python train.py --num_hidden_layers=15 --hidden_size=160 --num_attention_heads=10 --num_key_value_heads=10 --head_dim=32 --intermediate_size=1280 --vocab_size=3179 --hidden_act="tanh_gelu" --norm="layernorm" --norm_place="pre" --norm_eps=1e-05 --positions="learned" --qk_norm=false --attn_scale=0.177 --bias="all" --tie_word_embeddings=true --parallel_block=false --init="normal" --init_std_qkv=0.0418 --init_std_o=0.0 --init_std_up=0.0418 --init_std_down=0.0 --optimizer="adam_variant" --learning_rate=0.00199 --lr_mult_qkv=0.4 --lr_mult_o=1.59 --beta1=0.9 --lr_head=0.00562 --max_grad_norm=0.5 --warmup_steps=458 --schedule="wsd" --decay_fraction=0.63 --decay_shape="linear" --final_lr_fraction=0.0 --batch_tokens=32768 --max_seq_len=1024 --doc_mask=true --train_tokens=220800000 --max_steps=6739 --dataset="wikipedia_en"
Each number is 128 + 32 x the weight over its row's rms, rounded and kept within 0 to 255. Layers, rows and columns count from 0. Numbers have three digits each. The size before them is the row's rms in percent of the matrix's.

# down: layer 3 MLP down (transposed), 1280x160, rms 0.0512, rows 811-894, columns 0-31
# up: layer 3 MLP up, 1280x160, rms 0.0781, rows 812-895, columns 0-31
down811 119:119134135180119101144133128188140126159136142091140141134130071079102129103129129109144118125122
up812 122:105131096148113108165153085099179081091120138144161101170134162154069129143128152149091148141086
down812 096:157083161150169142065154116170134158130122109124101120139108092118139129107104131064138136115116
up813 082:097106098109077130174184103062169114056151110160119118170128174142076127135129145155076117151091
down813 122:125122134146164126108130145156135123149168086084152135132115027122109157086140161111133119148102
up814 026:163197157142128136118106175139153187128232100139087112057128132127129156157078106149107135128127
down814 013:088055114118115094138075141121126175182111106146214075135131141132104107106140173116201140124191
up815 068:083080121156080114018127129155135113188130141145135085128142142093138147123130133120102169113109
down815 110:149228162104182083198135127122131096088117080136110158124111133152131137132136128123157089159176
up816 079:102147118145077143214168132106134145072140140173155100141119182130071154129136121136093142159118
down816 122:132110129143136120101120129172128124174155120074146143146094074077097130118115139097148126115115
up817 112:093147091146081112179177096094178104073130160183128126170146160151106124151142158120092159147081
down817 077:083100111135113113093111151184125133186154147083158158142170106151139121111104138129104117165123
up818 101:121107092159124116173173133069154131074160107185138114147116168150067132150124142168083134152102
down818 105:120110128085180144131144122161115140175134126081143146107156077103097164088116123061134099129155
up819 095:101128103135097150184164117082182115072121158153136114187115175131064146129133121129083129145094
down819 099:110115145140114115155113133181110118126121081078143136144078050117104120085131124129159122158111
up820 028:151181149171126148096089107141157157134094126129125119078096150104174126117153205062134146102112
down820 013:184065087132124128199135115130099138133196105174103126152135100102122124090122133172084121186127
up821 033:117099075125136106150162204130079169138106134134143134074173121142148120072133068029104149131107
down821 013:092104136117118095148118114137164141110166178097131092089133105139129131159112121163229149097149
up822 074:107125125160076159187144134085157141057120154133150091143139207121103133143138108128106139185082
down822 138:118142165182113125102130122169142108162155101083152150138102048119115142093118157137121120150105
up823 077:084122107131100126185158118103193104060134107170150115169150176160100147152169118136065121186105
down823 121:134130133160114119086139122159124112172133122124158123130099064094121155114123155117114133117137
up824 093:079127109154110154197169123077166089068156154187134126195145189169097142137138129121070104145102
down824 107:139140166156110133131144140158131102107143108114142148149083057092103147115121137098130109158114
up825 080:103117130156069139199177128107157123072138134162137106141152150148103108135139102131108136142088
down825 133:110145156182131117112134116175143125154151119085149153118083039113111115113121151136124126143139
up826 031:165098126110130152134163164124125169113195140138073121142136120128161186109105017194103133123154
down826 013:078178094150146153108119115149160086147061144123157197115150175086123092107157123091150063184143
up827 112:088147064131105111170185128082153105076141142188134087183146164118096169152137116153098145117098
down827 101:145082092090113144088119161124131118137140101109160131132125089097113109117137109090168184113111
up828 076:127149119139082147190173129074170148047150121165144100147121197133077137139131089113079113152101
down828 135:113128163175122124110121125167141116183147109095150139126103034125120130097115169140116108136104
up829 090:088161115127143146223151102109144110091141136146150076163163153185133146185153124131127102179080
down829 138:157106147168119083044142110197119132155113083120148136137099118063120121118120169110116135119156
up830 126:103096102133076127148173098099180100097121158187139106171129159147074152135153167141078151144098
down830 110:169117163172103122092144110150162085105152114085147108130125097139130115145111130130090122083128
up831 116:113065097136087122126158128081160103080164148169134093160141164138090160148115160158129124132094
down831 119:143121193144108133122138147078171109105179064160146075126157151142149143137105187082090098113103
up832 122:111116091182084114161162115083189075101145134185166092164153160158090168123113181141073156146097
down832 090:091144140157112148087165167133137117120125113119159117153140134167123077110136099100134154133097
up833 105:096058111150106113184156090079161109093113154149149057186148195167077122167108163117126127173081
down833 128:106064106139106116121177116119175172101149141172157093118123165149134143144113106125086123155107
up834 135:110133068133081120152177116101194096095114144167138123184139162136049147130135175152066161137094
down834 078:148100125080114169124148112127153132122113144143119157140131136130159108114123183101112128133082
up835 095:121135099134107127192160110087161117101126163181158115159132171148062159146150134129084142175070
down835 121:130118152158123127095142104197138130149140110095153144155109072084120128114083154119131125134086
up836 086:096075109165061106166141124081168105069107170144152074148168155148079136163138177159130132153101
down836 132:125106132152089140142170134074141111078154120163140092120135207155133130176147124133136144130095
up837 101:107135116159088123200173089101162097042150139166147092176169180159086150130126169138118142157077
down837 103:154124145106154140072148172200112127163116146101150125154098058079119141096153147078163153095111
up838 105:115081121117054141124211103078177129093127151158122091146112147116128140170107132095128160124077
down838 071:174129112137147120086135150137069139199117143097200136136147126138157097107165143090086158155105
up839 031:122137169098131177122135076132100112105053125099080117135155147124144147042084084125102120139119
down839 015:156169095147143197120128121135133128200117113176156166109139096132129099165082195098122092131132
up840 088:082106064124095129155150070085157137057129162169119091148167168128074136162159114145121148171084
down840 136:118115136135139136134144159101161139058167113151118087104139183185155129173146156132115132165112
up841 033:104083099073118019130153150132134171121206124129136109135105126114120094102117173096130127078113
down841 013:153163131128151126129129113105142086119088111119104155151149136147102138103177060134142128207183
up842 078:095181099179073130221171156060148156090161106204119098157094190118081119132121110136117142119083
down842 128:109132148161125138135118125166151107180155107103160144137121053106128129118107158138133102162115
up843 117:068099116146102126148189123101186111109134145167134089190146158119061138138089136145111141159078
down843 092:094087154152067121091131132123180085093163048120113102139153165151166135177069164135118116098167
up844 118:109085080106123091160142109095174093080132144190131078179167210127073121179123126166116120137106
down844 119:089129161154090158057119131156234193116151119195116121130167104143165105155122141111059090127076
up845 124:102124096138106113178158113098169088090112136155160129174139168151071147142127151167090147148094
down845 090:101105164076167133061150105168129154166138153115139134113147065114136127113092142038138146119136
up846 112:086088109141085116153168084104175113069146168193137106156156149136093155155127118137107119136090
down846 119:130153196129071140101127192119196142060187112111140100126136175122129152152102199118071107123108
up847 028:168084145098108032137154126134104059137126100109194142071142127105144075212213098129182114133128
down847 013:100109115118134129158044156101129100126135218149100064162101128110171162078137120088090139089158
up848 094:060085119152062121138164128081179099083147151148188053137174152146107098155118181164143126189104
down848 131:126094164159070128146166140115150130060187121180134092115158151170142140193126127141160137134098
up849 083:088124116155095147205149119091167128065142136155131123175151185150082140182160126106094087156119
down849 124:139128120164128102095128117175150131158134112073162129158094048080106127118117131108143114115142
up850 034:114182136120138115115039160126155158132128083138136143103101108152185139165160191110148085118108
down850 015:147070175069114099188146124122138194142125157115071077095134149141135101058158054133155161105121
up851 089:114071109162090135162147097075157082072096190183151074165150165159069112158123128146107134151124
down851 134:094097141132093146125169134114169113084181128163152084115138187168132114160164116121172141136099
up852 128:090124096154086112168149126070177071094144156168151105172135185139080137145128170161086137147080
down852 097:121126167106109070134151122136152147137171104125101154126103105153136098114093186082143124117104
up853 088:054155109139051120197174120093159150090127161182129118181172188165093132162146130138122119162079
down853 102:132142186166115113139136102194123112158107138112122132160124052076112141092140111104123126135114
up854 107:100082122122094110129163135061146092053148147178139079155155145153080150151107167188145133161106
down854 129:145136151137139138157153152133179146106175127129090114125138162151125165107203120112121121161095
up855 083:110084071166086106141163122074126101091111142162165056134159177145081110167133144136123146133096
down855 143:101081084138088137111157115085135125108153158166146077124145182150136097149150093138156149122076
up856 070:158100090121103139189147157146123119067138091152098136130145111098155196069151098110058183140106
down856 073:113125132165156123129113121125144122074168097143169082134161225115123116140112163106157105131096
up857 113:094120098118122102191169096112184089053151150180144130175112171120081132122126149158073171130113
down857 094:141098131080133125118105099172094137151102175114145144121113110094115147093138098070149097109112
up858 080:119133125180097141217147124090156148026101135157139102156119194146100102167137114135097122153085
down858 118:134131147134143123112132131186116119170141111089133142140110058087126134091117150125137132124144
up859 080:126111113136098115202147110075148144080125135191156110143103190137092113118114116129082129137096
down859 141:127140166192122124106111117175134097173139093095158136123113039134121142109124177132120111162113
up860 127:099130092161081107151160123084185104083158152163140089172145170156088132152146162131103138156071
down860 079:117147142135120162089197145158118158089187127167087142138103064113104102090112121040121143086086
up861 098:110075090162098128176170123097165101088147145188140101148136160132095146137094101152108112124108
down861 138:098127164138080148076145166099207117073221127108158112136124216140158129117093163137117117118136
up862 110:127116068166097127160174119093194102084135132189142090161143165157094180114101161139088161145096
down862 100:145118129071124097097142153124141142135153129106144138110122084111105097140156154059140149124093
up863 084:130118104139069132198165150079155148076133138197119131170126210149101147137128122130086152120086
down863 121:123119143164118146109110135172143121164150125096160135156113050102124138077114148150155102156127
up864 084:109128157143094089211174148093146129052121112186137115126101186178115133113119113152100110121127
down864 134:112115137181158131095122130160140126175164115071156128143109031126106120108129161128129132145121
up865 031:107160169135137141120155099145084169135181148140120123095181156142114180167159177130127143088110
down865 013:135088039149091123121148100093112185137092146114109099086140122158104122124143096127129132112125
up866 125:100100092158129144142161102084165107091111136176154118208141140131063154147125152147073139125090
down866 068:134090177090154163112139147122171160075129151106130115183101143168118150108126164100083114149106
up867 102:112127094143091126175136101062185117082135157203141116210117170139097181112109140144072187124071
down867 101:113128105099127144144090120157129078120122146131169141135124128113099131077134141123136136138092
up868 074:127108128176107138172154141083162091087117115193146121125120169131113122137127108132073127161084
down868 135:121143148180124129109114133153153121185152099106150140122113031127112123103116165142123116141138
up869 108:096079118084074137115155108082162113048144127185131123131141164108080158119122116133128167156053
down869 134:119118142152112132127125156101164123097123140099143108157134123197140134146114167118072133163134
up870 030:146089179086133122158115173125093159100132145114104111147133128119151145095161027133080142134146
down870 014:087171054185176121105139152123172072206120100133124170150100103134077069145113172099125131180158
up871 136:090111091158116140142157127105161095086117156171134109199160159134033138150117129146103138133073
down871 106:154132176095176095086135153125145145134158104124123120132142077163155158095164103099090131181107
up872 094:114103109118098107154166107086145102071126151149147077196144162149077130172128145152142119138106
down872 129:105089127134097132145153103076134112065168122143142095108154190173137146144135109156162144151119
up873 132:081111109157101130139149102068157104090150124178146124202129167140063132136147128155090129139084
down873 097:126061157112119142130140160139142146075155111096118118108089111158120172179154171141066113207091
up874 118:099108114121080127144130113089158099067125147196134116193150173141077173112100160180109143116077
down874 104:105100130128055112166128166070204095130163151135125087122100183163154123172104153157093089160150
up875 105:123120084177102158201150111114162124069134143184128124176135172128086131151123137139109127132098
down875 111:154139185092158112065110157173130162177159141083131123170124088074139145100131129122139121098113
up876 091:103139120178102120206168104095181126057146147170139098188142180113072154131139115128077104133065
down876 105:135132125149135132092099161161129102157165113081158138153090057104103165110131146083150149152099
up877 128:087097096135109108132164103091159113090139143172149092195149157131061139158115151156093143134090
down877 092:135112184118106138148158148070203140106207154128118102154115151147134110141146133110082068154138
up878 106:098132087157102158155127125063166082103137109196151094172140182116088152134110160155078124132086
down878 096:123127180180118120152110125125145146171154118113117138135112055164135123081032142134160123135113
up879 081:086123124118103126191123152077141131055161113144169102143141169145087124116142120150108148159104
down879 133:124112152156126097080132132152140123164146143094138133122108090094122142078117151116122129113130
up880 117:098069123157091133192142077084118112073129191159136130138193161132089120162115152165115123143106
down880 147:151166115187152109097145130136191174130146113156120113111099120146134142116153126085138139176066
up881 085:134030101188076126139148116118158117068123141155144072122136174128095128161153134134111135123076
down881 143:096082111150076137116165107087152109091154124158137079115156188144130117147154113142158153112080
up882 125:099117096144084145172192116091167108097126147159179102201136164166073108165131154140103152156067
down882 054:112092142135150126047150129154101146144116150148096140121124157096147091097133124141110077042129
up883 114:108112103189093096177148106091180057073137131205151088175156161179095171108135174145106122162104
down883 103:142155150164111102087132129177133105159154106127128126103105093119110141052064133035140124111126
up884 109:103110098156118101170131135080160096077157143188159095183167177152072154159160143155082120160090
down884 089:143125123140118127062139134138141135104154126137160117178121104114134137128114160050130157117079
up885 103:078125129160106127189157111093169115070142144179140079161156174184078172144149165134110117151101
down885 104:156132121147138106088167147158118131141097119118127132150097092078109144062139144063122141113125
up886 079:115119128181127148211153116087182139073129137144140090155165159183107133127154145130094104160110
down886 134:135146155171130118064137130163136110169127095091149139142105046093112121094110137114133127129126
up887 117:116140111137119099175172130084162092066140134190147092160137177174079145150157164149112124159095
down887 100:119112153098120159088145125164137165150085138117125117141118070090141117090117132027132147117133
up888 106:085053116168082113210154110083160131062123178105146105176163162159124113145117175121123131128128
down888 142:160106151152132122134140135076144145137188120154118128124121136153153113144134161114146114163106
up889 101:115115086130097110177188117082171101072151155179147086160138180153095175145160125154095128147090
down889 104:145123139141105134088146137182127120135159111072140138143099075122140113113128130087162104141099
up890 078:088143104186100124180182148071141121063144124174136103160178171128066143154145123151104158192103
down890 119:107128134153123140082130135161115122164137107105155135140104071088120162101116133120128110108095
up891 113:084068105125107085137164106079187107077143140154155104192148180157049135165164129152115118136085
down891 112:149091141161093132178167150117129149073163141124113093108132082124101139124203113113099147126100
up892 103:085140093121117131183153112086160100079152150156127121178153185157067171137161131143090149154077
down892 091:138130125111114132099162154158117163101107100128138127196094106092132123079124134061123138119108
up893 135:085118075152089104179163124091173092094137148173142120188150163159044118140139145161095152133065
down893 071:088121131114105127127156126151113178069103170130105119174158133092110101086081110114111131120088
up894 070:153161104167081107222163125069131147056156138166119109127126183143089128111140105145115112140071
down894 140:122134150168113134105132127159146127179156128100160145123111032119121139094121174150131121153120
up895 108:093090106127081105144132122073182121077148163194127083167170172157096132161089192165134117157115